From a checkpoint of a small transformer trained on Wikipedia.
Training: a variant of Adam for these matrices, 1157M tokens.
Each number is 50 + 15 x the weight over the matrix's rms, rounded and kept within 0 to 99. Layers, rows and columns count from 0.

# layer 7 attention query, 640x640, rms 0.0484, rows 472-514, columns 192-223
45 49 45 60 32 39 70 62 46 42 70 47 55 69 58 74 56 61 88 46 54 48 65 67 46 49 33 58 30 39 56 40
31 21 55 35 71 53 46 31 52 68 51 37 40 40 41 52 43 32 26 62 51 56 28 59 54 40 47 37 82 39 50 38
37 69 48 45 43 42 58 58 39 45 62 58 66 74 54 63 70 65 40 47 39 83 49 72 69 70 28 37 42 42 49 74
64 84 41 60 66 41 77 63 43 43 50 69 38 60 30 58 53 34 39 59 50 32 61 35 64 21 27 47 47 53 28 63
31 36 42 49 28 49 38 71 46 51 23 43 63 56 60 43 43 55 44 99 61 68 40 41 47 48 35 67 62 43 35 57
31 45 43 46 49 55 62 52 50 33 64 35 71 60 52 40 35 67 56 27 36 34 45 72 48 81 56 52 54 38 75 47
57 83 43 65 38 21 44 77 53 49 54 65 53 40 52 38 62 43 71 51 58 52 65 13 55 52 53 54 34 53 64 50
45 46 47 60 34 52 40 77 72 41 38 16 75 57 68 50 58 59 33 61 42 44 42 35 77 55 43 50 34 50 55 56
54 42 80 47 75 43 85 33 60 39 55 64 11 22 43 44 42 53 00 65 00 75 86 70 36 80 26 46 34 57 06 00
79 47 26 53 24 66 01 73 53 80 37 57 94 86 73 47 56 24 94 33 99 22 30 34 20 37 78 71 62 43 99 99
73 41 68 37 88 46 84 38 58 47 67 64 31 17 62 46 47 55 00 52 12 53 91 47 15 95 58 44 22 58 07 06
27 60 72 50 57 32 85 32 60 33 67 50 22 14 20 59 51 78 26 52 14 82 74 62 46 67 25 28 35 58 10 06
51 45 41 40 30 58 25 29 58 64 47 60 48 40 58 54 54 63 67 72 64 58 32 59 64 56 25 70 42 62 69 53
46 48 82 38 74 34 54 22 97 48 79 21 11 14 45 64 35 43 36 50 25 46 53 35 23 55 63 39 34 29 21 29
70 37 38 39 38 48 35 51 05 78 13 66 91 58 46 25 81 64 82 35 84 36 55 19 72 40 73 40 63 72 69 85
36 57 69 57 67 42 78 48 48 36 52 49 04 33 15 48 58 65 16 31 16 62 82 63 75 74 55 30 33 64 16 01
39 43 41 30 45 52 56 37 40 84 27 74 53 56 44 50 63 55 50 82 59 48 76 33 43 33 58 75 57 58 60 65
53 31 36 64 49 73 60 22 46 52 31 46 61 53 55 46 58 52 40 38 42 68 49 63 43 46 39 81 44 37 61 66
56 34 47 39 61 69 43 28 68 71 33 67 37 47 66 43 44 28 53 64 56 57 48 47 34 63 45 55 52 43 48 36
45 71 40 61 33 49 42 63 55 52 51 46 51 57 40 67 69 33 66 44 54 56 44 44 55 45 39 63 43 37 47 73
66 53 49 40 45 47 60 45 49 52 52 56 40 47 55 51 51 35 58 76 52 57 58 37 58 60 71 38 49 64 40 54
54 33 24 79 24 56 46 52 53 44 35 75 54 53 57 42 45 79 51 60 58 41 51 43 51 46 51 77 63 47 68 66
64 43 22 38 45 52 49 35 50 63 44 66 34 53 48 31 53 63 48 50 51 75 40 38 55 60 68 26 51 57 35 41
46 52 40 40 36 48 51 59 51 32 60 35 53 57 20 55 33 53 44 59 47 36 47 65 36 53 61 42 46 65 50 72
57 54 51 33 54 33 61 56 61 39 57 50 56 77 23 43 46 42 54 42 54 41 44 44 40 51 66 44 57 52 54 68
21 60 31 42 43 51 41 15 63 53 68 41 27 44 50 83 46 69 28 38 61 64 39 57 55 57 32 63 53 36 29 77
48 48 18 58 31 61 30 26 47 66 30 51 41 29 65 65 45 61 35 51 66 53 39 44 46 44 42 39 55 69 48 59
72 35 48 65 59 66 41 71 68 61 29 55 80 50 52 46 55 20 50 64 52 05 40 50 26 47 67 70 58 49 50 40
41 46 44 56 35 29 55 70 13 47 64 53 60 40 16 42 63 37 74 50 74 64 36 52 56 37 62 37 43 47 40 72
23 33 58 25 43 64 55 58 57 58 50 23 56 34 68 48 46 38 62 55 48 35 20 33 43 50 49 65 69 40 60 50
45 47 51 51 47 41 42 49 47 55 46 52 42 57 61 58 57 64 48 55 42 35 56 50 62 63 35 57 42 42 50 35
58 43 49 66 56 13 66 54 57 42 50 59 73 55 58 47 49 21 74 47 54 56 65 44 57 30 54 48 50 52 62 58
47 58 60 48 63 69 30 33 46 62 60 45 48 52 42 40 57 45 60 20 40 40 50 57 57 82 45 50 68 49 44 52
58 27 51 55 62 32 49 50 50 47 54 61 45 50 27 45 31 50 36 52 48 55 76 57 51 45 53 44 51 41 61 30
25 37 43 47 36 62 52 47 74 57 64 37 71 41 82 46 40 65 51 60 45 68 47 50 52 37 54 70 61 61 51 70
59 69 35 48 43 28 25 49 44 52 25 31 55 80 75 47 40 80 69 27 53 53 51 55 62 68 33 37 59 45 67 38
31 64 53 59 63 50 31 47 50 64 40 44 40 60 57 49 51 63 55 53 44 51 20 60 58 55 42 52 75 41 45 46
51 46 64 48 57 54 67 55 37 64 71 34 37 47 50 46 39 51 65 63 25 58 30 38 53 46 54 41 69 77 55 66
66 61 43 64 54 36 51 52 14 31 36 59 45 54 28 42 36 68 47 37 50 59 71 67 61 50 49 46 42 56 47 50
43 43 65 52 28 60 43 39 49 46 49 46 46 26 58 66 50 65 43 56 42 41 52 67 38 48 36 57 47 43 43 34
66 36 58 43 37 38 50 58 52 39 35 64 60 57 57 50 37 39 29 26 47 70 34 27 49 48 71 41 30 41 40 52
60 63 74 51 53 32 62 54 39 42 66 56 59 51 46 51 54 46 63 51 48 37 73 46 47 48 52 60 49 45 40 42
65 48 39 57 62 68 53 42 34 46 59 67 37 44 55 25 46 55 44 65 32 44 40 17 52 48 61 49 61 59 23 31
# layer 7 attention key, 640x640, rms 0.0411, rows 472-514, columns 192-223
35 35 74 55 30 40 79 46 40 03 64 60 42 74 69 54 40 54 61 64 36 62 40 67 64 53 25 30 41 48 41 44
49 55 40 51 62 60 67 60 68 68 53 70 31 54 38 75 49 78 37 69 54 35 28 53 60 44 55 46 73 40 41 37
57 43 34 43 27 43 41 77 96 65 63 64 70 51 30 36 91 45 28 57 68 45 34 37 58 67 39 42 47 80 64 41
65 74 16 70 71 48 45 68 45 65 52 59 63 56 54 43 28 75 43 60 94 59 46 34 20 54 63 61 42 55 62 68
58 43 47 53 69 57 25 81 59 59 46 54 52 62 34 11 36 49 59 60 50 41 42 48 57 51 60 41 50 68 45 50
51 63 58 72 25 69 33 28 54 29 37 38 67 49 63 43 56 72 58 28 42 27 68 49 36 82 66 31 54 20 60 60
59 69 40 44 41 29 52 64 44 61 40 64 63 44 73 54 66 16 49 59 69 48 85 44 51 50 55 35 33 52 66 33
49 59 70 45 37 48 39 40 64 42 34 43 35 99 57 59 51 19 42 49 46 12 48 32 83 66 43 34 40 62 47 77
66 42 44 54 24 43 33 53 67 57 45 62 44 72 36 22 28 45 55 56 72 40 20 47 41 64 39 42 41 58 22 51
60 63 66 58 49 50 49 33 54 67 55 53 56 51 64 47 77 98 45 32 73 42 41 29 32 63 71 45 44 56 32 55
44 45 47 36 55 57 92 29 38 22 39 49 55 61 80 75 33 26 44 55 22 83 77 66 28 40 54 52 68 25 45 33
34 73 59 28 70 45 46 46 24 63 59 51 31 51 50 56 45 36 41 43 53 43 37 54 54 51 32 30 47 51 42 23
31 56 60 60 39 50 76 57 58 47 72 28 47 36 55 70 51 69 69 42 42 64 53 67 45 38 43 66 14 09 53 33
58 70 76 75 64 52 66 58 45 50 53 28 71 73 66 57 40 61 45 47 37 58 38 42 60 60 48 46 53 62 29 72
43 38 29 23 61 54 45 69 62 37 34 50 44 41 39 36 40 47 30 59 65 40 37 50 50 51 46 55 64 70 71 58
35 49 53 58 69 56 67 64 47 78 25 26 53 69 45 41 49 52 60 41 52 23 42 61 50 45 47 47 63 49 26 47
84 57 39 92 46 62 37 64 60 14 48 47 60 68 62 39 55 54 49 27 69 63 45 43 38 66 38 42 60 57 34 61
63 49 54 40 32 57 53 31 42 34 83 44 45 30 43 70 53 58 68 42 49 57 62 41 68 40 45 44 43 46 51 42
48 53 48 52 46 66 59 25 51 63 36 78 47 23 27 46 37 28 39 31 37 46 25 39 31 56 48 72 36 46 44 61
42 40 57 66 26 31 35 70 61 44 57 54 35 57 44 57 42 56 71 37 52 32 64 36 52 44 60 49 54 53 71 44
45 74 54 58 51 60 70 19 26 54 50 55 59 88 68 63 43 17 60 33 62 43 59 71 61 56 57 35 39 24 51 44
78 56 57 61 69 68 50 45 43 53 37 32 71 55 63 63 57 36 40 47 53 44 57 74 40 61 57 40 42 44 73 53
47 47 32 43 53 51 54 38 53 53 42 55 70 49 46 47 42 49 43 60 41 58 31 62 30 51 69 55 49 64 70 57
49 75 52 36 48 61 49 07 59 35 35 40 46 82 49 85 43 67 67 45 36 31 29 48 79 37 49 31 47 44 51 70
53 49 59 36 69 60 36 69 33 61 45 50 64 37 27 37 61 85 58 56 57 41 45 49 55 58 48 55 51 23 70 59
27 57 52 58 29 54 40 40 64 61 59 22 46 38 40 39 66 61 59 63 44 65 33 60 47 53 46 64 41 47 22 50
32 57 37 59 57 72 59 52 57 42 67 62 41 55 40 48 38 38 34 37 30 79 45 47 45 40 45 50 22 61 26 46
62 40 58 22 45 58 51 55 38 48 48 62 45 20 43 74 51 39 49 69 59 44 64 39 50 55 64 54 47 40 46 54
49 52 64 52 55 39 40 79 60 75 47 38 60 32 65 55 62 66 47 52 56 49 78 58 59 44 62 35 54 58 62 43
35 69 60 32 38 73 34 24 64 70 46 50 38 35 49 73 74 53 61 48 36 34 50 40 48 49 52 63 42 61 54 49
42 50 64 46 31 56 37 40 47 97 60 69 54 25 56 52 83 54 29 39 31 44 27 67 76 49 60 56 49 63 43 34
63 29 68 54 55 28 53 61 33 41 40 46 65 55 61 47 46 32 40 54 77 54 52 43 48 40 53 31 56 48 67 44
69 57 43 33 37 26 40 54 67 54 48 38 57 35 41 42 77 63 70 25 38 47 19 22 83 65 46 58 50 62 52 68
52 51 66 59 56 37 47 57 44 81 66 47 88 52 31 39 62 48 64 45 56 59 43 51 50 32 37 35 62 43 73 38
50 53 54 39 58 55 66 28 58 33 60 53 33 44 46 43 35 62 38 47 37 76 39 62 57 43 52 48 53 60 29 44
56 51 52 56 49 45 29 44 21 35 25 52 50 87 42 67 18 61 60 46 74 44 46 52 56 63 54 45 67 40 59 64
45 82 48 31 38 41 54 42 44 42 55 35 42 50 66 53 74 51 75 50 53 37 49 35 56 44 40 62 34 51 47 47
49 49 66 70 58 50 67 41 37 46 50 58 76 38 61 58 45 50 28 51 36 60 40 56 28 52 67 64 42 41 41 49
56 64 67 69 54 53 50 65 39 42 52 31 43 66 43 32 00 51 62 27 55 37 56 54 52 56 43 42 56 29 43 68
76 60 66 56 12 47 48 29 59 43 59 58 18 28 63 47 76 11 54 55 34 74 73 49 40 46 30 50 49 72 52 49
39 26 45 52 45 63 49 35 60 55 44 33 29 67 58 44 55 70 39 49 44 50 33 58 49 47 37 65 58 35 63 38
48 57 49 43 35 37 57 32 63 61 50 53 48 36 33 41 56 53 54 52 45 59 42 43 60 28 64 56 46 62 54 51
49 38 60 66 27 42 45 45 46 49 31 36 41 65 48 49 57 48 64 28 43 79 45 43 39 45 47 46 63 26 53 62
# layer 7 attention value, 640x640, rms 0.0383, rows 448-511, columns 192-223
36 55 62 40 40 39 41 60 38 54 35 47 53 62 58 56 55 37 66 52 63 70 46 53 52 55 55 57 52 44 62 50
64 44 35 39 64 61 65 69 61 62 49 67 43 48 31 60 61 38 46 60 69 65 40 54 68 41 69 45 56 40 42 23
55 75 88 55 35 43 32 62 68 50 51 50 34 75 69 40 41 25 43 47 40 65 51 53 61 43 42 32 79 50 55 37
73 52 53 38 51 31 42 57 52 51 45 45 77 54 36 28 67 53 60 48 56 39 43 80 65 69 47 47 65 27 41 54
53 63 38 47 33 40 33 50 27 47 68 41 82 48 63 58 47 58 44 58 53 40 61 24 30 43 44 62 36 67 42 45
33 56 69 45 46 55 54 47 63 49 53 42 27 46 58 49 28 55 34 36 48 56 42 39 58 57 68 47 66 44 27 46
53 50 55 63 59 39 42 46 52 37 35 55 70 54 45 49 44 28 34 42 48 59 54 60 54 33 59 36 34 58 67 72
30 55 67 40 35 71 50 43 37 50 32 45 30 52 57 46 30 48 83 46 36 49 41 68 82 68 56 38 61 41 58 58
38 45 41 42 47 66 44 53 50 55 61 51 43 54 65 36 35 51 54 68 48 66 63 61 58 49 50 40 68 50 64 37
39 50 62 67 80 47 50 40 46 56 31 46 36 59 45 64 62 37 49 50 58 55 50 48 59 52 48 57 44 62 60 48
46 53 66 65 53 67 35 49 47 64 44 47 61 43 37 52 82 49 50 33 63 46 65 55 52 34 38 71 40 40 47 54
32 46 50 48 54 40 57 54 40 46 52 52 53 49 45 65 40 51 41 34 56 61 41 65 65 60 76 49 58 38 49 53
45 70 48 34 66 52 63 55 39 21 53 42 33 74 41 57 52 35 73 50 55 51 49 55 57 58 52 38 50 41 48 70
43 61 46 54 28 57 47 63 28 53 71 43 63 45 43 51 52 73 40 66 52 50 41 56 62 45 44 51 62 68 27 66
59 42 48 43 43 62 41 57 57 37 46 65 62 35 61 65 53 76 61 77 65 61 60 37 21 41 59 58 65 77 35 60
68 46 46 52 60 64 55 40 53 71 62 62 46 43 49 30 67 58 45 57 66 42 53 74 46 67 41 51 50 35 53 51
62 61 58 33 66 28 60 47 33 50 47 31 52 39 36 50 59 62 45 60 50 47 64 32 44 52 33 53 40 55 37 38
48 42 44 45 38 64 43 63 42 34 62 48 47 37 45 48 29 74 49 45 43 50 40 71 52 51 43 58 56 64 10 60
62 53 27 67 41 68 49 46 42 51 59 38 53 45 37 46 73 51 57 46 66 63 41 56 33 53 78 44 64 54 38 26
52 59 33 56 44 47 35 51 44 54 61 62 48 51 36 55 53 45 53 37 57 48 35 48 56 32 53 41 39 47 46 41
58 46 54 59 46 48 68 62 53 41 42 52 41 42 60 66 38 45 44 28 64 46 32 47 57 65 52 30 45 53 63 43
51 55 43 33 38 49 49 13 53 59 82 49 40 38 76 51 29 47 63 30 39 57 56 27 31 38 57 58 47 68 23 40
60 62 58 51 63 39 60 69 69 60 35 56 50 51 59 50 56 53 44 58 40 51 50 56 42 67 34 63 30 48 66 48
40 26 66 48 54 44 40 65 48 65 30 25 63 48 57 27 43 53 54 43 50 47 54 73 41 29 47 60 41 47 48 76
43 33 62 73 35 53 36 55 52 56 56 57 46 59 51 37 17 58 34 62 61 59 57 56 40 50 34 44 56 34 55 53
40 52 46 52 49 37 54 45 59 32 40 53 52 58 41 37 64 35 49 37 52 46 53 51 41 46 58 51 57 33 61 68
52 25 57 45 54 37 63 56 43 67 40 31 44 79 62 56 62 71 41 42 47 43 47 29 46 58 38 48 20 58 45 38
39 38 48 44 46 52 38 44 53 46 61 53 62 64 60 60 50 68 60 84 35 44 43 47 38 50 38 80 50 55 55 56
46 26 28 58 30 65 57 46 39 58 43 69 46 41 66 49 51 49 71 61 50 53 40 53 50 35 46 40 48 70 50 54
46 62 63 38 31 50 31 48 43 58 52 60 39 53 62 66 47 47 63 33 64 59 42 52 48 53 37 47 54 54 40 29
52 52 66 57 57 63 55 53 50 56 50 50 33 59 68 40 59 56 62 57 30 45 40 66 68 51 64 19 41 35 58 18
22 48 53 36 66 59 73 32 36 52 26 61 42 39 61 62 63 38 50 43 66 48 32 54 62 69 65 60 56 56 64 66
35 49 38 47 34 59 53 55 39 45 52 78 45 53 62 36 25 50 46 45 58 56 49 54 41 48 65 55 41 40 51 57
45 48 60 45 47 74 39 44 34 47 66 46 50 44 58 50 40 42 45 42 55 56 56 57 56 58 52 32 61 60 38 40
39 57 53 47 46 47 64 37 66 37 44 63 44 62 61 51 46 36 69 43 59 29 39 48 29 42 60 44 26 53 32 53
44 64 51 35 54 56 58 35 44 47 50 57 50 51 41 64 42 52 44 47 52 58 23 63 45 49 33 53 39 37 59 46
46 41 50 53 40 54 32 48 47 41 31 31 43 59 36 62 33 35 47 65 45 50 46 35 60 31 50 50 49 52 63 73
48 57 45 41 55 42 67 53 60 57 50 52 60 50 65 70 79 36 51 23 52 44 42 71 57 53 52 40 46 63 32 48
25 33 43 54 57 51 40 36 51 62 61 51 41 39 55 52 75 58 45 44 40 55 57 45 34 50 61 51 43 65 63 38
33 54 72 46 50 66 41 54 65 49 63 64 46 52 44 51 66 42 51 31 57 52 48 75 36 51 37 69 61 61 49 59
56 60 51 53 44 36 49 50 44 35 52 31 37 57 42 53 49 67 62 47 46 46 51 58 48 60 84 56 58 54 46 49
49 33 58 52 59 37 46 60 52 39 35 63 65 50 35 46 46 43 66 40 35 53 52 54 66 45 66 71 42 55 70 53
42 55 28 52 60 48 47 43 76 72 53 62 57 28 39 47 43 46 45 57 59 39 48 56 50 35 57 49 49 60 45 47
34 54 32 51 63 59 68 32 46 68 47 48 35 51 69 55 57 32 48 39 37 50 65 49 22 56 59 35 40 47 40 45
65 46 47 38 49 54 40 52 54 48 80 59 71 39 58 37 41 59 37 47 45 45 61 51 44 33 49 50 55 57 23 38
38 55 41 47 57 48 54 55 68 30 61 49 36 36 41 47 58 31 50 57 36 51 56 76 39 48 61 61 56 42 42 58
65 57 64 66 61 38 71 42 56 35 40 53 78 46 50 40 57 36 55 35 44 39 40 49 68 49 37 48 42 46 47 59
50 44 28 56 44 58 52 58 48 54 51 52 42 52 44 51 68 66 63 55 56 51 47 46 60 74 46 46 56 52 66 59
46 39 35 63 37 63 42 35 63 53 70 64 42 32 48 57 32 40 61 45 41 51 54 28 38 42 59 52 26 45 58 65
44 40 59 41 51 44 45 48 65 48 30 42 57 25 57 45 36 52 55 35 62 58 43 47 50 30 53 57 60 77 39 39
61 47 43 49 65 47 51 38 45 46 64 55 31 56 50 82 60 45 41 47 49 46 61 60 55 48 58 62 52 28 43 41
38 57 82 43 55 53 34 60 68 28 41 57 27 30 44 44 44 47 41 43 63 60 64 73 54 41 46 78 43 58 49 59
53 45 50 55 49 69 47 40 36 61 49 41 67 41 46 56 42 65 53 70 60 47 43 61 56 44 31 53 43 51 38 70
44 30 48 50 70 28 48 37 63 66 51 73 40 59 36 65 72 58 50 50 38 50 48 54 41 68 48 42 49 46 56 58
52 58 51 49 69 55 40 46 47 62 28 44 45 56 57 38 57 24 36 31 46 39 55 52 58 35 51 36 73 32 45 33
57 48 45 64 58 18 50 68 47 54 59 30 61 45 50 55 60 58 44 66 65 61 69 69 76 31 53 42 38 53 41 43
32 63 63 73 40 42 57 60 61 58 59 71 28 58 52 51 25 46 52 47 15 59 48 52 57 63 62 57 55 59 39 65
37 54 62 60 52 50 35 63 47 27 43 34 48 64 52 69 27 65 53 43 37 40 45 50 47 46 50 47 62 47 53 29
36 44 50 59 74 50 61 41 53 16 44 53 53 57 39 47 31 26 51 40 47 43 47 41 54 50 55 38 56 38 63 52
38 47 19 64 43 46 52 65 37 35 56 48 60 35 45 33 49 75 56 39 46 51 41 60 40 48 44 57 49 59 58 54
62 41 54 40 51 60 41 55 52 32 33 37 49 54 43 50 86 41 56 52 73 34 53 48 28 57 41 46 53 88 40 42
52 36 49 62 50 34 63 35 59 30 39 45 47 51 46 57 61 55 37 45 56 49 51 39 32 56 55 58 56 53 34 37
48 63 39 50 55 51 35 61 41 31 41 48 29 54 45 31 49 38 71 61 51 43 46 47 56 41 67 47 41 27 71 52
44 70 56 50 35 49 36 68 43 46 62 76 69 56 33 31 48 84 45 70 46 42 25 49 84 53 43 58 64 66 42 49
# layer 7 attention output (transposed), 640x640, rms 0.0397, rows 448-511, columns 192-223
68 48 57 64 57 58 60 58 66 29 46 53 35 56 43 33 40 58 38 55 54 51 59 39 36 46 44 52 50 57 52 59
39 50 56 51 44 44 38 43 39 51 51 41 48 58 60 54 45 56 52 45 33 61 47 43 47 40 47 41 44 64 56 58
50 45 33 38 52 47 57 42 38 65 49 45 63 26 32 51 53 64 57 56 66 56 50 44 51 37 70 76 30 56 40 64
43 43 42 49 47 55 62 32 49 41 64 55 51 29 63 62 36 40 47 54 44 49 60 46 42 36 56 62 46 66 67 47
49 45 62 34 57 64 66 44 70 43 45 44 26 57 52 46 42 60 71 43 27 48 59 71 58 44 47 44 65 40 50 56
66 46 36 52 32 40 49 49 32 50 45 51 66 39 45 50 42 35 52 65 62 55 57 53 43 52 41 57 57 56 67 52
56 46 62 37 43 66 60 47 63 46 55 54 52 38 52 60 80 55 44 54 64 47 43 35 40 61 52 57 50 57 36 63
72 58 40 57 62 48 72 48 63 53 59 45 48 52 58 53 67 50 35 60 52 32 50 38 32 46 55 52 43 51 30 62
43 41 57 52 55 46 35 49 47 51 50 62 41 32 61 46 65 48 42 38 54 50 44 45 52 46 53 54 50 49 47 63
51 54 44 40 44 53 53 54 54 43 49 52 48 49 49 35 67 72 58 51 40 51 41 49 49 49 60 58 55 55 62 54
49 61 27 36 54 44 65 40 47 44 52 61 41 68 48 31 44 61 63 51 43 56 43 49 61 47 45 48 57 59 41 39
60 42 48 57 38 47 51 56 51 46 38 42 57 51 53 47 61 33 51 64 52 54 61 47 38 47 35 48 53 53 57 47
43 44 45 56 46 53 53 31 62 60 40 63 59 14 57 56 55 51 53 63 54 48 51 46 36 38 56 47 60 65 58 38
51 49 54 52 56 45 51 52 44 54 58 52 55 59 54 42 44 44 58 41 47 54 44 51 47 46 70 50 54 43 62 54
37 55 55 45 63 36 58 57 38 60 61 51 36 56 46 44 69 38 45 22 41 43 46 68 74 60 44 49 27 32 45 41
31 32 34 50 52 38 56 54 43 36 46 53 38 37 60 59 49 45 63 44 56 47 66 43 63 52 57 41 50 61 50 39
40 38 37 56 43 47 52 48 52 35 32 61 44 51 52 65 50 72 56 30 44 42 51 66 48 54 58 41 61 65 65 56
53 55 57 51 56 46 61 53 57 52 67 54 58 62 46 41 47 40 49 41 44 59 56 43 58 54 74 43 52 42 63 58
47 42 50 32 53 46 48 52 53 41 58 42 67 51 64 44 37 69 41 49 31 40 41 54 75 53 42 53 55 49 52 51
56 47 49 44 58 50 60 51 63 48 20 43 41 46 45 34 62 43 46 56 57 45 46 57 57 55 44 46 63 58 39 68
58 62 43 50 55 50 59 48 50 52 57 44 54 38 36 55 53 38 45 50 54 49 62 43 49 54 52 50 45 44 55 51
38 47 59 41 56 49 53 60 44 54 63 49 37 66 31 46 46 58 53 42 55 59 57 54 56 55 39 45 43 36 41 63
49 41 48 53 27 38 44 43 37 43 35 44 52 32 48 70 51 52 49 44 46 62 48 54 55 56 63 55 71 58 39 53
69 63 24 41 51 59 66 44 48 31 51 59 56 55 49 37 60 56 43 54 53 46 58 56 54 37 42 43 51 49 39 46
55 55 65 40 61 32 53 57 55 57 55 50 60 41 39 40 56 50 54 42 50 54 46 40 65 54 61 57 66 56 60 43
55 51 42 59 50 62 40 48 55 52 44 53 52 36 59 65 50 54 45 66 60 32 27 43 39 56 36 51 46 48 48 46
52 55 45 50 44 46 38 39 61 42 39 59 49 33 47 58 58 55 64 43 40 52 52 52 46 48 55 46 57 62 52 46
60 52 61 46 47 50 43 50 34 62 50 65 27 43 34 48 70 42 56 34 46 59 53 60 51 58 43 41 34 44 51 38
52 61 50 51 44 59 46 70 53 36 46 30 44 58 51 59 46 46 45 52 45 44 54 49 45 54 45 58 59 53 68 45
52 42 34 50 52 47 69 58 47 62 50 44 70 41 42 47 36 44 40 59 36 48 47 52 64 50 69 58 50 53 55 62
51 38 41 51 62 46 36 50 63 48 56 37 53 42 54 66 53 44 52 55 52 42 46 44 47 47 43 57 65 52 55 49
56 52 45 54 37 43 54 36 51 48 54 41 57 49 55 53 41 50 42 56 58 56 53 58 43 34 46 51 59 71 49 42
57 38 61 56 41 60 43 36 49 53 44 26 71 44 32 71 43 52 65 66 64 50 66 52 58 48 35 45 47 54 34 49
43 51 47 48 49 34 58 55 47 49 58 47 60 59 38 50 42 47 53 60 54 55 45 38 62 47 48 55 37 42 56 62
57 46 50 55 52 59 63 38 43 47 59 43 52 42 36 63 48 48 47 54 51 54 50 56 59 36 42 44 38 48 63 33
55 36 56 63 62 30 50 46 48 62 59 41 61 37 54 50 69 49 65 47 60 67 70 45 67 50 55 36 58 61 67 46
54 55 53 47 55 45 47 59 50 54 55 59 44 42 42 34 58 51 45 45 54 53 46 41 39 48 46 57 38 58 47 51
53 43 51 68 55 47 43 35 53 46 32 58 54 53 60 43 30 45 47 71 42 50 51 46 56 34 55 49 53 27 88 37
50 59 49 46 64 48 66 46 62 32 47 44 53 60 49 45 34 59 51 39 54 46 48 45 55 49 40 45 53 39 45 41
51 57 50 45 47 36 51 38 41 45 47 45 66 57 42 39 41 50 48 63 44 54 55 31 58 41 59 56 57 40 52 38
59 55 45 53 62 65 48 46 46 57 38 61 59 43 55 49 43 28 45 56 46 58 50 34 43 58 39 46 48 39 65 43
65 58 44 60 53 56 50 50 48 41 39 40 47 38 63 57 77 39 47 58 64 43 51 56 35 40 42 37 59 58 38 56
66 44 51 55 59 50 39 62 33 20 32 42 66 52 51 61 35 44 71 39 48 54 51 58 45 51 69 42 63 38 59 43
48 47 56 41 43 49 41 51 57 41 50 45 43 46 40 52 50 59 54 57 59 51 48 46 52 42 37 57 44 48 51 43
57 56 60 41 33 46 59 45 36 59 62 60 43 59 48 55 37 48 69 34 59 58 56 65 52 63 59 44 35 45 61 67
54 38 55 47 49 55 54 33 42 58 48 56 34 53 59 45 50 61 47 35 51 45 54 49 56 51 48 37 44 48 52 38
64 52 42 39 51 50 38 44 52 39 45 37 42 55 55 54 38 61 36 62 65 58 29 40 42 45 51 51 62 56 59 51
43 49 61 51 44 48 46 38 45 62 52 49 46 47 46 51 44 60 46 35 46 60 43 43 48 49 55 43 55 63 67 38
50 56 60 42 51 56 56 64 48 44 56 43 49 57 43 53 59 64 42 57 75 40 43 56 38 66 44 47 64 50 20 50
63 62 44 54 56 49 48 55 48 45 69 54 45 62 55 38 37 58 43 48 52 44 52 55 39 44 56 46 38 40 45 56
44 49 42 60 63 43 58 61 55 57 44 50 55 23 54 38 54 43 41 63 40 36 41 42 43 52 52 53 40 52 34 39
43 41 28 67 35 47 49 59 41 55 52 52 62 67 40 45 53 58 56 55 58 36 40 41 45 45 30 47 54 33 58 43
36 54 58 50 51 29 43 60 59 61 54 44 64 62 60 49 48 41 61 43 55 57 37 42 43 48 59 44 54 46 61 60
44 63 43 39 50 54 56 62 28 52 51 60 58 50 46 33 41 52 48 49 39 65 73 51 54 24 54 64 46 64 47 37
37 48 49 44 38 37 55 43 51 40 56 58 64 50 40 54 53 51 47 65 56 60 50 51 51 42 55 49 42 60 59 64
42 58 63 40 48 44 44 49 48 54 34 76 48 56 42 45 39 61 48 39 38 61 43 49 41 48 51 42 50 57 45 45
54 32 37 47 37 52 40 46 33 64 43 43 47 38 42 64 52 38 53 58 72 50 45 33 38 53 41 35 53 42 67 38
47 46 60 50 36 43 61 56 52 69 64 66 53 50 44 50 63 28 49 51 54 53 56 54 55 53 38 50 51 57 44 60
52 60 59 43 48 40 55 53 40 47 46 66 48 51 62 58 67 44 49 50 50 57 48 29 43 58 48 57 44 61 40 43
53 41 63 32 54 52 52 43 61 42 53 50 52 62 43 46 50 48 57 58 41 52 52 44 55 58 59 41 56 43 46 44
54 57 46 50 52 50 62 60 37 52 51 43 56 36 57 43 44 71 43 55 32 59 57 58 62 53 40 67 40 32 52 42
51 57 53 62 68 45 50 48 45 55 48 49 47 44 49 59 26 47 40 54 37 36 34 53 47 63 43 48 46 53 47 35
66 37 60 55 64 54 45 53 53 63 52 60 43 41 45 62 47 66 38 40 57 49 31 52 41 49 28 42 55 65 23 37
52 52 47 57 44 54 58 52 49 54 60 46 53 53 62 51 52 44 51 45 47 55 46 51 44 50 73 53 55 52 57 56